From a checkpoint of a small transformer trained on Wikipedia.
Size: 14 layers, width 384, MLP 1024 SwiGLU, vocabulary 5634, 24.6M parameters.
Each number is 128 + 24 x the weight over the matrix's rms, rounded and kept within 0 to 255. Layers, rows and columns count from 0. Numbers have three digits each.

# layer 9 MLP down, 384x1024, rms 0.0274, rows 214-383, columns 960-1023
143135146141135130153136128133134095122117111119124144108085139121160152139130113126123152180154148126116102119124144128107123084144078096132117157103094155118140105116120107128096102121103095
124100133131157118130159176144115092127089133133090147091091181137109144107119147107114095164153111079127135140147139113112096107115169180140138143109138119111164072125144159152108140138166121
114119120155105152103139169127135149118134159101120100121182094125117114142125112109103134140100132109132140122127131132119147143070086123136149155134155150114088110135144134155126096146140148
137156130131134117084154146102178144111158169146134155149105103150098083113097150112149130120188169146097146130112111096137099119085114112127109103147137123104137102151163103127142128113161161
086115175123137088082143129109138121167110118137111146143150118141120135120121166092119146159140120114143129109139141103151102102078115131153130101140090127119105119139134125108159095112104156
151160168124093098128115120112106113136159133146107141081130103114141137144106131153101130142103110105105149094124091120149141156154094117168114134130137157130127140153134157116159096102128100
133116097170130155110126108118131156105131119069151141139149111142102097135123158115138144102101110122110146140123113134150095137124121125089087140101092107119084148125140105140103124127110138
153109075145147138157128119132137158107136167115135123171141118123136147108151131143122142106152136163079145130149135144115164113110210121121122131116181169109107080109107176142132188122162134
150125116130145122113152152105115087121115099122091122129104101112094135147145135156129095135106141115088115168076099145124148052149122100074132092157097132145119147104067131134078116104138149
178123116144075127111121155124142136138152124119157103113106079085106110147124097109127099106128110107068124116134114109117150125139164135101136114114129067161153105140130129177134173137119109
140125156099111153190130134147079119106128108126126137150130151133162152123160120159102146180122076156145134117122157089190101144108150138134144119151095165087090145098154088099116138145181113
101127136119148122132130120148153130162119131147155102145110080145137143106120133145139151098090121173113155135118118110113117153114170084151141114088117151086136131099076117175109065125132131
141132077101122119178141121148139105060157120165124150137137097097111121168078076124129155090123116086150156146150133137126158146166119126155151120139129118126135153093127131125144124138126133
149112150144147135139156116142109131140144141122161094101139135139157163146101152118107136109183103112153132140174133123153142095168146108107134116155129125144101107131147140159142102106100130
130126155128119155162148158115131100077135172126122113106182088110149110130102140106124118114147135147106158131127141134131149120141141104098116140108144099086137132102098142132134141162122159
131105137165175102178120138088155144129140125124119120104143131137164154204167105153111105119114121099170111122118162103124176143108106145160088142137086153149131155146107133062113080145100106
122117189139115163126143138122119124111122132125139161099130101142109097164103104131104150142162178153137148126085122112128121179081129136119122103083158168194113102138167139118143090145110115
102125135123151119169146147094130152131120146160065098141174086133115102140088158139148163113164129166101122142093098089152126126079163107135138116166109155114139113124147156145142107111151124
151085116150104110124124118079079152107147110160167074165140130112147124128145135113085113136127110176159134089118109130127141078126145147177099121140154112118064094114071109178130112108118105
164101132125141131133138120141166117133136146144123145132121116182135107113139152149220153115112090121088153143130102095104109157089139130107064122095102107120129134139166119123121127140094148
160111096116112109114129124121152109119134095138102121168121115120135097121095112127152076077126152147143149118177178128134170123141110150120146110122146095117127071123090166126159104164125147
091137096175112128124113112134140144127114103155183114124093142160130086099104150139124146170083148171180097155116123146122135101088099134077129115123113125115096114118124120116175109148144105
124141127122153136180114116144131135102123089134117106165116135137181105131152123081113126083105108114147121149147108128124087152138144131150157110120149146121144159141087161157113151117154136
089154116112125143141128141146148174108107116162091094091164120099132111122168115138077126110158146125120146171141104148085124124158120141113103096142117103116134097094106132097138131122144131
155127116092134120109124124146153152154118097156145163120111158121095139137154136098115110122146136123102110123117168126114134153155123123110136142146161134121153113108156089137131129094113111
130143142113105163131142128148145111144117110131121103113133113137141083141086111115096113100136124113095147121102112123126132110185078134121122092150133160092168120095135139136128110151155132
098129111132127107148109148135102160120151123088152113087147097129165149113112119140112152146130149147119116122129139113138128130122145115136129139198146138175077123157132138138118084109138134
146189140152172105124148144129090083145148174152155101121126163159159109133171141079122113146150152129115095115112139121151142107133164128102153160122162095148122141165110091155145148124090129
116120154109117125107107169126153146124177115140158121115125131132124141113116153148136110168124107163113148095122105124150131136146157160115123121145126110156111147100137143157094131095158144
092152093129084132102156125111091106136133180106140133178144117122130114154121113112123126158125139128080162128125162129109148098079104148114140133151123100117100134158134158154089148130066161
142087136138100097149118065114131161135070147118139168099132173121140095150138106119146123082142178154080122169133169115092130116159152123155138148095199098118136142088119102120122159149159153
146109177109103165129162094102112145086160153096156155127095085124116159121120099140140144154126136099168114127104123114117175126098119124152091116099184107104172102078144089143110113170133130
125091100112117125148133114129154123104120091118132160115148144136120105122143094103115116144171115137106139127146116146123149143122114118150140154082127101107124127147136162116144139137188164
117125190133069082134113098177146135128108113121124157148112111126117108105129131124144160097080097197140104126140153112129123091136099101166130136129118132139129133156115154088115179130142085
161130063117117136174135137175156141107088096130140153125129138132107090122112148142112153146140132142159146132146131127146165152145150146088124107089105129121150138135139058105119134142106127
136090134169144120104136151135150149118175105130134114125155094127108118175141157138120117112125104120130124124115137134145164074094159101124130096138121134108173134155165178122143147146111179
140157148151132123080102188117151144140130098136160134111122114113106151151153146156118149140074129084103132105136114166148150123151094139128148095098131110099124144157094128122074115166129161
127147170126131136109111146117117112141094062126163092121114136118118084117138129118130152140144120114096129102130109126164116154157120115134107074094148133163104083151115138124153106074118138
198155099120118173167104116136172109097161203138108133178167138112160103096135114165099144137135161061121209231127124146018152123102126118145164134107136113040153092102127122143146167163170143
103136134132131096156117124133121117181101127145098112132135144136108143165122128095106124117139148106126150122099188109142135141107099150088142098102133101127124111089159119124106122166124101
134122133116128124119141129111050107142121135150153101130168123144119145116105118184091113152120102143131120125139141126126117121127074115142121094115128100101138100122150143119141132132148099
127107148152129101161076182118149157144138119102116124109089135120155168127142163096123131121155096122095143151094118108117117142148158131092152116155171120098116087123123147136147116114087133
093113121119155144126098166122157123148121159117098114111105133142134149161156141122138125096098117145164116089136116092135153140108151131148134129174135123168115121118109128083158122143090134
125124132117136111164182104066126163142177115145139164121151101087131100139149110141119100117125105142118137135100194149113170085132104095173118111146130139142131146129135119097134134150118078
104134167079150171125125114093108115115165117060137128143137152143136115131115109131138157132151161119140154110109162142089109138137096104119140122125130147109116160106141106138109116115181161
079117106082147122132137063115109066126155155142126149136103116137115131108141105144154074135129133140148126124168128120124120057132150103115126118127120130108134103113086122116100137163151117
118162138157106124157127173146136099142143111166113117117132133151091166116158142101150152129140106114104120133150144114130144111117153098161099099122116146114106116097129084119140152084095119
135137157103108151095100143103127118099178109178148115122121090139136140117119139146108082156113141116104163116137121116088102081124145131130109116101115167098142126128151142137139093168078173
124147130115108104150123111130092102121121101132078140118172135129141118125157126159138131105166109107162121146146123147115095125150174113111112122098111151149121028163147090123163120135127109
145154138160133089141133091120114092145149129112106176109108150107099099145091133158100079156128120162083149149163143060124146079113112145132108092137090128139138163119119113166121101117129141
162102112141110130083128147085154131142088137120141140097108111154106133132122082091127104143115123170114170131159150116122123121144159087124135128113152134100146120122156130153149118110144137
148147155151148144117153128091129093124090135101142115097118105114121086125127116117148119146079158069156149105119113138138147143111105146103140177115150130150129187119116121124166114147123138
119141143115111140103088172148137129122135112090137099134105157120158148138107134128132170167117149127140123134170125152128130129137138130117183135144143107142128131101135095175131123144171103
086139144091125139134104107121145145119104111163110113109096097137147108084124170119113158138118163143103144134154151118126109101142151111131148126189135161137105099092113114153150117130098126
107141088129100148118152093118174166144098094130135116123141142141105146125103131105098164120177128143143111125135121098108133095106133121122099107143119127124073144144114160132142143138147153
187134129136087142123084103140140111150115136144125131168135104083137113118112089134167137095105125166179176127124083116129141112145105095128107121116108129153099111142122117178119152162160115
114108142125114118127149137087116088130145135128139172117148097125118120116151137110175141163172108102157119120130156137135140145172090146135125119134095128118127116143165158128129119126155161
108116150081110086131111134140133147144117130120122172146088141129149106129149126125122130110169135107119109128154146124109110105132091123104138120109168127129140137090103136123118124177105157
142113136162162164120116116122102108129116132147093179111155114168142084126113099098159157144148123135145111129118106120088127102087133164136122115104096143144134107134095113141113133109136156
128141138090113108132131128145150173133107128149163096142174156094158124105101130162153123131119131124151121120096141113118113141118140132122120106112135083101141140148104177152142107186134154
100127131132127146123121142119094119089100102156118120146097105126134145123143132174137170147120115091118113139145130100135117097144136087137141132115158130182124135210119107154085102100101099
089138124112119111127123137114145153158143097104126146107121143095113104122108129096160103131113164179076099083133131134098168128085118150143161086135149151133143146097172118170114114160145119
156141099165149131088150143146151158151129108147150141158152096136098153157076153114151142121117108118145134112123134161123128133118131123179148162116085130128171142131154110114125124135110104
124113119144147114152116121126156143102142183189111142143162120103131126140109140123130154132134128113173123144115086111148127133127087127150146132130127179169147157153155088121118090125096106
094120158146143133107089168092171154105159143127100120152123156128107135132156138139140136087154144106178150134155130124132135143111126171148129119150094114139124139174107145128157144126101148
133138154149155153081169123126108201123128059099137132137151158142132146142129109161156155101091136139118158159107134157104108122141133117130166131121106125126132113117123140134104142094139127
117150137118166074148080153110133096159135097132124079077161131117125121165112106171144135145169098143122109126145168105104099107141125111153139160104090100118119149107105115159134133111130103
097139172125176122135129137142140106134099155163114160113157133110085135151129128117139168135118084140124155098155140112128137072104137118153121134134128134141120142101133101136151096141130122
121106150119102147125154158101173118131155113113116145110120131109129111130125147121159127143108134127125125117125083096142096140088100144102130130137134107148118137124105138117096097115128173
123153131111143134175141112117141112068109147141135168102097168152103148124098152103149156122169118135129131113154111125140119127128173106107107137144119160098109134131126146113139124136085135
130110114098156122124126148160137147162129133164132119092105111131081129108101112134084163124087109155122182114166117110137127106120171127133117086157128120122157085093114139095109105173107055
145106175098179119129180168157130119133097129173145130107092148115105108155146118130154084148102126104138105152089173102121140126162156174166129089118125146118099126119061124112129089132138134
115126116145092109105064126199118122104101116140129130172150143085095136144116102091182145154154143091162081120144120111136139097131168146126172128147122167129167111118123116133140142074119135
149117103130144113125115128151119102115131136112178111093108089180127114156121147115142133110139130150137115143154122145164173095114142130156131085147150155132089129122117133107112142120142108
099114126149129100164131138113135145125132112162128092158118180171177114140160068100134158108133141155149186130152169100170143169135116125133122122101135161145146123145142117130165125139100140
145129144070156119118110077139101117126147138142106095122126109174098153084135082148155103147175138122101133138154130097142132104163156143134120144157129124124088096099175159113124126083129073
172111098121126119130164153123100115118114154170140167123119130110100158127119116172099102131129092131154133157085149077124116125166091141102128170136102110124123147141119130095127141101110096
133127093147154100079096153163106099120169158143114144128128101143113098137165112155162135095129139128174123116122157120108135130124135113103178098113100153115125138146119110123132144140119132
119118100166112126138086160116098089163174103120113158135147167097131110125136138158165111125139101072105112115125129129186127109105109149084120144168128153139132116100106106129150138156134110
117062110121136128115155120084154121153143118135152179156119091171118111142125215144094162087113118164104075144113129123110115118100115147158147117155165116137131162117106130095083113142147084
148141111123103142124127117165105139154151111141122124073164147144172139143149118133140140098163103139140102141148123135107152121131112124157131147151145144137107119114102176174126140134139159
153106134119113104102168113121173140132084133100122150133124110113159131177091138135135148103124099100096104117066130135121132150151119107116109149113121129135131130145111122127135118161093075
113119121159067138131131089131133150131095151148141160129151134119147123127126140111143139108124110140152097154161107171085113146130176126183129160127124133094085062155157143104170142113148151
164109160102137143132124166188178115138206105117114137145147114122108092105124089120154086114143110106169158132141126164115124145120095170108100133114132124083128102133130152120121146155112089
132109125176124141148172136107152100126119152117134148175119122140130121122164135162164115172133098117119111142118127146120096163150145144117095142133178136112155075130120137161130146112141143
115133134134196137142196106144114178130133094113164153132117127117149124142128077103148119138152142104143141106139132135089114187145127127133118145055144084134112167108136138121050126142127129
089140110134126167134147134125080110107156143099125096117135144105110119146148101140105149117146144199142108125135137165103107144128130129138143160134122135117111093148110144133066085101131082
102134118080099113169137145152118121153108128105134078120130150153126126128155091116109154123057137120148114137134138145123135102122142105134121123125136134150152122170120132097116088112091127
099126117110141121119113169124110082135125131147124119133125133120108120180160163116121125124174094099146112127131126105136144087132142151140114122100092156125119113105115144124109123125152115
123129122173099170128144133183142116108132139065084108139104140095069128125169110120109119142150112160138115154177145113117133104085136156131142158108175120141168073144116130110131141092114148
142138155141125147128133135094083130156165158125119135115093111118111149122138153140145143124127149163113143134124145101109128156114141118129114130097172081140104121126142142108119094134148137
150128130101130155119151132141135132094090118098123121131100141129165146141114111126156132132106148142140137130131137109157144094116141142133153114118089093136220113170103131133130123146147152
143110133137140173143098127165169124133139167115137080135138075136139146174142118099088141169145122125140150116104134103138094110140151145104107107121126157148162125119152122189135112120114127
143082128118156177113143142139125099142125090090140108145176117107166109148122123161141148118119131109175131117134122151101145093153099112114097102122103164100117128128158136120143119093075151
135104163146144111121166121092104120100150177118097145065079135145138116146124190105111160134122132151126130116144153140092132138148128141125089136142149094166140086190167125090121151119110119
136122127164151100119129105099108108121125100150072117126150138108168106141144112157157128136135124119129152157162144132128097131112147128101116129104106096137139176118082142160134164142107155
145118108132113126149129146104136171111130136130121097105128145130078167108111152147168154097115154120131156137158114153125156142172134113127130127098170145086126151075139115086096153151119136
044168146121163145094151173111090150160104078101182111117073152162093153089119136119134128142107170102114131116139114129164093167107128072150137107076163151126143194143154106155064125114138102
134152094127134171120134124159174123117122125163098137123165088116129156145123135180099131119132126124108131153123113140141109118083137120148099137113142103102163119099131100166113167157128103
131138146106128109131104106136098152124140093085112121134138086108180130109133114126095162159107135137153110121116088143148151086107119106083133107109120154146114149119108145115155118079124118
139125155126148139131116109157131121137149152116113134127122143134119113127143110158138142128130129064148121096154119105128131109098120098108165175153132113091113180152108130119136147136117073
126120119123098185082160170113142143080119124101115109122133151110158106118169151139125143123103115131188127113132090142143127111182097138093190163148121082155121151120091094101089135114120107
156133149115114120103165114099113134116124118108114140113154119139132066161097139147154107170105121142143107136103182110142169141171182114072142160188097124118130108138144131111131149127125150
116126134127150163117130148136136129117135116174128158159162112135111109114119120170133120107152117143132133172135099126154122133140083081129163134094146092131102094104142155084130137118104146
121151126141140119169131168142110105091151152173092142141100112164174145088167146119167149110113160091102125108097124114140105137150085135114139134134144154120135157121120097103108103113136102
100149136071100111127087147108103155125178113138156067140128130151144141093120125147130115133160108157111146132122077187135136092168123146146105143094150120132141115127107099102099112091153146
129154131100122107163153128159147140089137120129087126107083129100140153144066131115116097162122151150110094098115128103105102128090113182125098130122119142105134085183149099139114134134124147
157106140123116124098112091116089151126124085161165116147161160129152132133117075130154128162125092124144149117130142081161135106097090146175109121123133120110126134138117141139115109149109120
092140106086129125118153131164160149106182138130133127125125147154118120123115128110100138140091129098121101128162128125088175093144133118138197092125118152143134127127125124102086124134129160
107116098154099143113111127155097100105133081093133109140095138128068162163111128129133115139100073119141104126130118121156116171076155147149130125153132124139141123131087070101107169142117143
099155109094149113151122101168090126082140137160132129077106101145116149119116141159106108084129119152131125150129105147151110153152101116148149126141078181117130173124104117159088176132126125
153143111163115138180067109168150122116179126149133090155088129128132184104139149129153118113114176066127132113167094159116103117148143114167119084123141143115130133055115112135111175165090089
166115146127130152164127143139103132124105127121179128146158150156128136129109102138127123128112149170121113119146097110153179160144132143113111145130149138125099120163103091071056112127114133
121082119143100115106143171131097171125138184103143163131158152133076167169163128158103152114126088109138129130143106154119148138148114122141145112103099100156166157110134121170161094144168157
127111140123146080158127118122144112152126119134110128176178134097123162139178141139119110166158148133144122144148134120100180137138148114116135117120117151111104151124128065184115155113134117
113146152111095123129130076094119164138139166109150100144149144110111100146106163156118156151131130079129134113141179114114128139158103087126123155127085155099166097113128165149110146144111098
159150112087151128142112156165118098101115156109162091132129144131110135142108132121113122120090168134136092112099149156138139110139135106166154155129158151124101125159118147095109125113158127
126119154096106135131100068083127124146119149090137125127131080105099138113160125109102112111124160125114152120090148095118176111130144123133116104082140127137119127101107129157117133140152092
107142133135120118127121138189142126115136123149154124139190101186146146134155122132157183177122161134184136088141121108142133133118155114094149147185106151147102156123111138073107132152125120
123106104137130138138074134111111132140139087130075109123139118126129118082132105127109124147134146117174134160176118141103115139141117142161112148159109088076089114121137131165169122146115129
120149138126175123136139129121125159138110127157114093127133132092138144131143060126132138129134127142142134141129133082088081107162102144116166123125140100157068108136114110092107109109164123
081119117127157120081104111121130149124162164131152153130107094128123099156133124102154141113136115115094143147164125116141122067107108131087122136091138122133192119119106120157118091127129140
085125152124116093102142128141118120134157127139102141102126131106101199144112103132085105149126117106099140118113134134137164101142161131119118094117099103140093142133129142121117127122132158
094135097134102153181134111088098146123121133167127115104118153137116099075110116162072168103157119094136154156120125129090104133150125114159135111099174072105101077090135132159135131140193133
104165097138123139141125120108140145162100138110129110153110082155079111108145140182168104149145135108146118149118108138119084134105145150114121135112130127115130142178120092105118148156159091
098124121178108126166145096151120130116133130056123102125115147164115122123147121113141128109112146118133159156077167149088120111165139117119117155144139108138128146142151116091152131064111140
157106166177105127100161137125114105150162117132127114131134118170112168105125122084134131159121108113123132107124157119141096128104104145122090153142126128175142122132144107129131110068135121
125135158123134100146122106123121111160163143135103172095128110084106136126150106133124178140088115122146137108112107085117114133096118136122160114143141140128168130151116114156144125127133142
149153113124112173122107147096115143104093127110133119152174112168136114129157164153104172156133155101145126174128111124111103098146123103103157174133120091110098128109125122101087117142146105
147098165084113132117153128108092088176130145080119131084141092080108130151102139165117164138149135120165131131161155123139119149152111137061089180165134147129122109127143111154102110146154105
174104152108131136165139125202083143145180114121117107135128148165097088159091133116120089137129170132123127144115149146129098117095145137108157150151134103073164125118136102101101166126148093
073126149171129167144130140112172142085163152117141144129148077141197147114140111152118114142155122141136150159164152154068131137136148145142114127117093108090100109137132128089139113167112115
111128124136118115161082117136120094097139114141112147133110070092113114097131137120147127131158125140097119129176122137131149115135124152165111165091109135131159138159130114163163182188113153
143102118113143138140136187144181129113128134085137092115101149130098143157148141140131110133144137181108091179135108157163118140126160102149096133114116113116155158120154123129115139152108143
135113166153166112178093138137148119091140134166131107162139117121137130108131147086138117121114106152113148113086181109115108082110101159151128126135100118115126192145127067160083109151181118
122109107126072132113159142126145110138108134126124099082096106097093117069156133112212116126166124129110116138080135118125068174119091140085124156116161116100130131113137117102135148145102119
138144125073107143145151124135122140153145115192126144041179123103124147095160106113128153114059147155112099090155138108142139119118125111162108104168134121140082143142105133097112113149140108
131104159107149118129139138149148112120148118145136145121131146118152109141135076124118087145128123163142139119097106116139120119148131171169146112129135145103151109145125108112133147147124127
087131149154123153128117093107141117107123136131148114134098139173108154109155097150120124119121140071122125104112100117115104163115105101146071109127131162097090088144158114111114126154086154
130126114149117134146143134183134097109108130113122091114151130106110126079122106168127121119120090130167159161121144152156072152107128102184144120056097143098198113137136098122071116145139081
109135132120145162135132159147134105160098114153177111122128129174097134141150146118131103115109123123124120144150140132123131144085120104125144088156169129145155145139116127042119111129152159
118152147127116130137141122151136110126106132067114131087136100153145101118117162119154137142107163080140133131104136112137202162156197080136197122087120132168081134126114139145105150124130162
085131116120173121107141088154134116132150145128110090119103125144145121104114153111113146085105169140113147108116109108122116104124140071145144109138148171133121121104169117109121176130143107
109146120132141161125164073138101207118155136157108109049157121169159155127088108142105152131110111169118144135129114170166130060135150125126159099154155129116111111111123128084183159207134076
102099143152174109178099134149148128125159118110119120162135115129145124138128137117118094107151151142078140148111126130101115126118128167162117098153091119146140159148107088147126124137090117
165126154152153156143102146118158102145118130157150189161166105126076118122137110134132152080147150108092144139089109127163118106112123108140109099089093103118128134118097127101091127122117077
136102117162126109087084166085120154118065102119161127090142129160101151118108145161137129128160131099152145137122116146096138106180127126141136117159064132164109146122179114129149115140138151
156168085163136108113138124146164138139086134103194105140155136156135176140104135130152168123094164131149131131156130146136155147063172134138112159127135205100092141140105102139129147127133135
147131170148137151105114115077121128137127108115154116093121109128115141129139130155131080131117090118155115119111130138117141151104138126080094152121174131087110103136132113125150111088148109
149170117151150136134126111115114133201125150132137132133189162131107128144109118098109132135139153129127074153102157121153104084131125115084138127113115127137201153150126117089166126128144149
208045125137160128107139171129125169091128131137122178109143148139124168131165146116121110152107111149103145132107114172148106145128122148108124096122119105138167111145132139135112098135105123
114063123141113128131101161098131103091136143132098116126120122140171151160138146155210143118122113156162141136106133103118106114119117199113115204124138154103120117145130101138156129132146101
136136134139151111139094113181090112097161134111134103162156156127150133141149121105132113112115124148123125121167134121120124149167089120118126117138103114117095078152177140107128158089148131
127132091135127129082134120097103123133133142129133122167133139142135101129157145120146125130135133140130156121128116154109108114117134106120111133173131120170111134088084090138138122136167097
125131146103147103106145121111105120095094147159121146141133108105098082126134136196095145125103138099118159122101122130115110129158160108150119118127113137116115098150116133126103150154125144
116164099112141150139113096125133151138110101135161141150107133164154124093119106107110156079079150099056131145120103139150090171163100154124126095120129119107180121130101102117158146174153121
137124132145100100112145106166116109129176141138124099079108145147173117130103093137123160145093090097091148123117159107122115124112111096170135061118117169101137149126138133139131126097160101
180142090146105133141183136101129147107136149175106130147125131138097117100163113114144105147126162116159131123150120129114097068191144075146175076107129099132112136180101111133141153148160114
170156119104146151154134136136118105164131115125172085099141153105121109137140084192155149126164130141101138140101110181109157172195151096166096121115141159108142209115115133153103155144128172
097105091109123137103141131123111128138121081201133113128141121197168143146161143113123098128144117112123116146154182149156151141102156164129151106126127129116118151166113154150121123164140125
154114064147113146102150119106123154126125149092148127094108127160122126114100156145145112145095142080144153140105095124186149127159169118103139114145140098123171161139178079098137114124072136
116118068149116175110110124106163148122113086146127119137121090113133123092117136141161136109161129109087125129102166099113102162142132145129103116135107093117112129175144172150162073128123171
131112162138108172127140093176160130140115151122123129172126100142097135100119189156133127161121137114160114129149105122130137112132131143155139117122135130108098131168091098131134147124107157
136131121134119142136119107079176108127159118147167139120169167099112103105106075134094147153138083105140149129108121110136153131137116123109153158122103100159108116142128134127172117128129133
186123128133122154131121106112135127120130143106150111145111095119102128129157145156129111144150109109167143119155215113109111129136139085123163117141121131120120070120108127143162179133140140
126139150110142152149149112139119109166128126122153108110166141093083141102121158153159097156089082151113130117109174198144144122152151124117095136130130091113130099114120053126152121097116093
159142114120167142162094138114132107119091148128143173110147149118107150143118088128112135057121166177110112130131111110124156141125154175112121122117139167137148126119192137091137069132116098
129107138129108124108114119124174111133107097168112126123123108126127104122107124070091125118109085138121099127173136145125134150113158106155145140114137151147133088102156116088146132169162120
141142120130114092149120132125160112147124168142108177092142168087119122130134103084158127161186118129121133115137110120159155126153133136128105187131143136116170157131116094088123137135129130
146125094086077130125137101104123116147161080148141141117187122175135108107131137153131114138121129090095127127131102177140144148122139135135113161130152195122097126162096151080113170097151140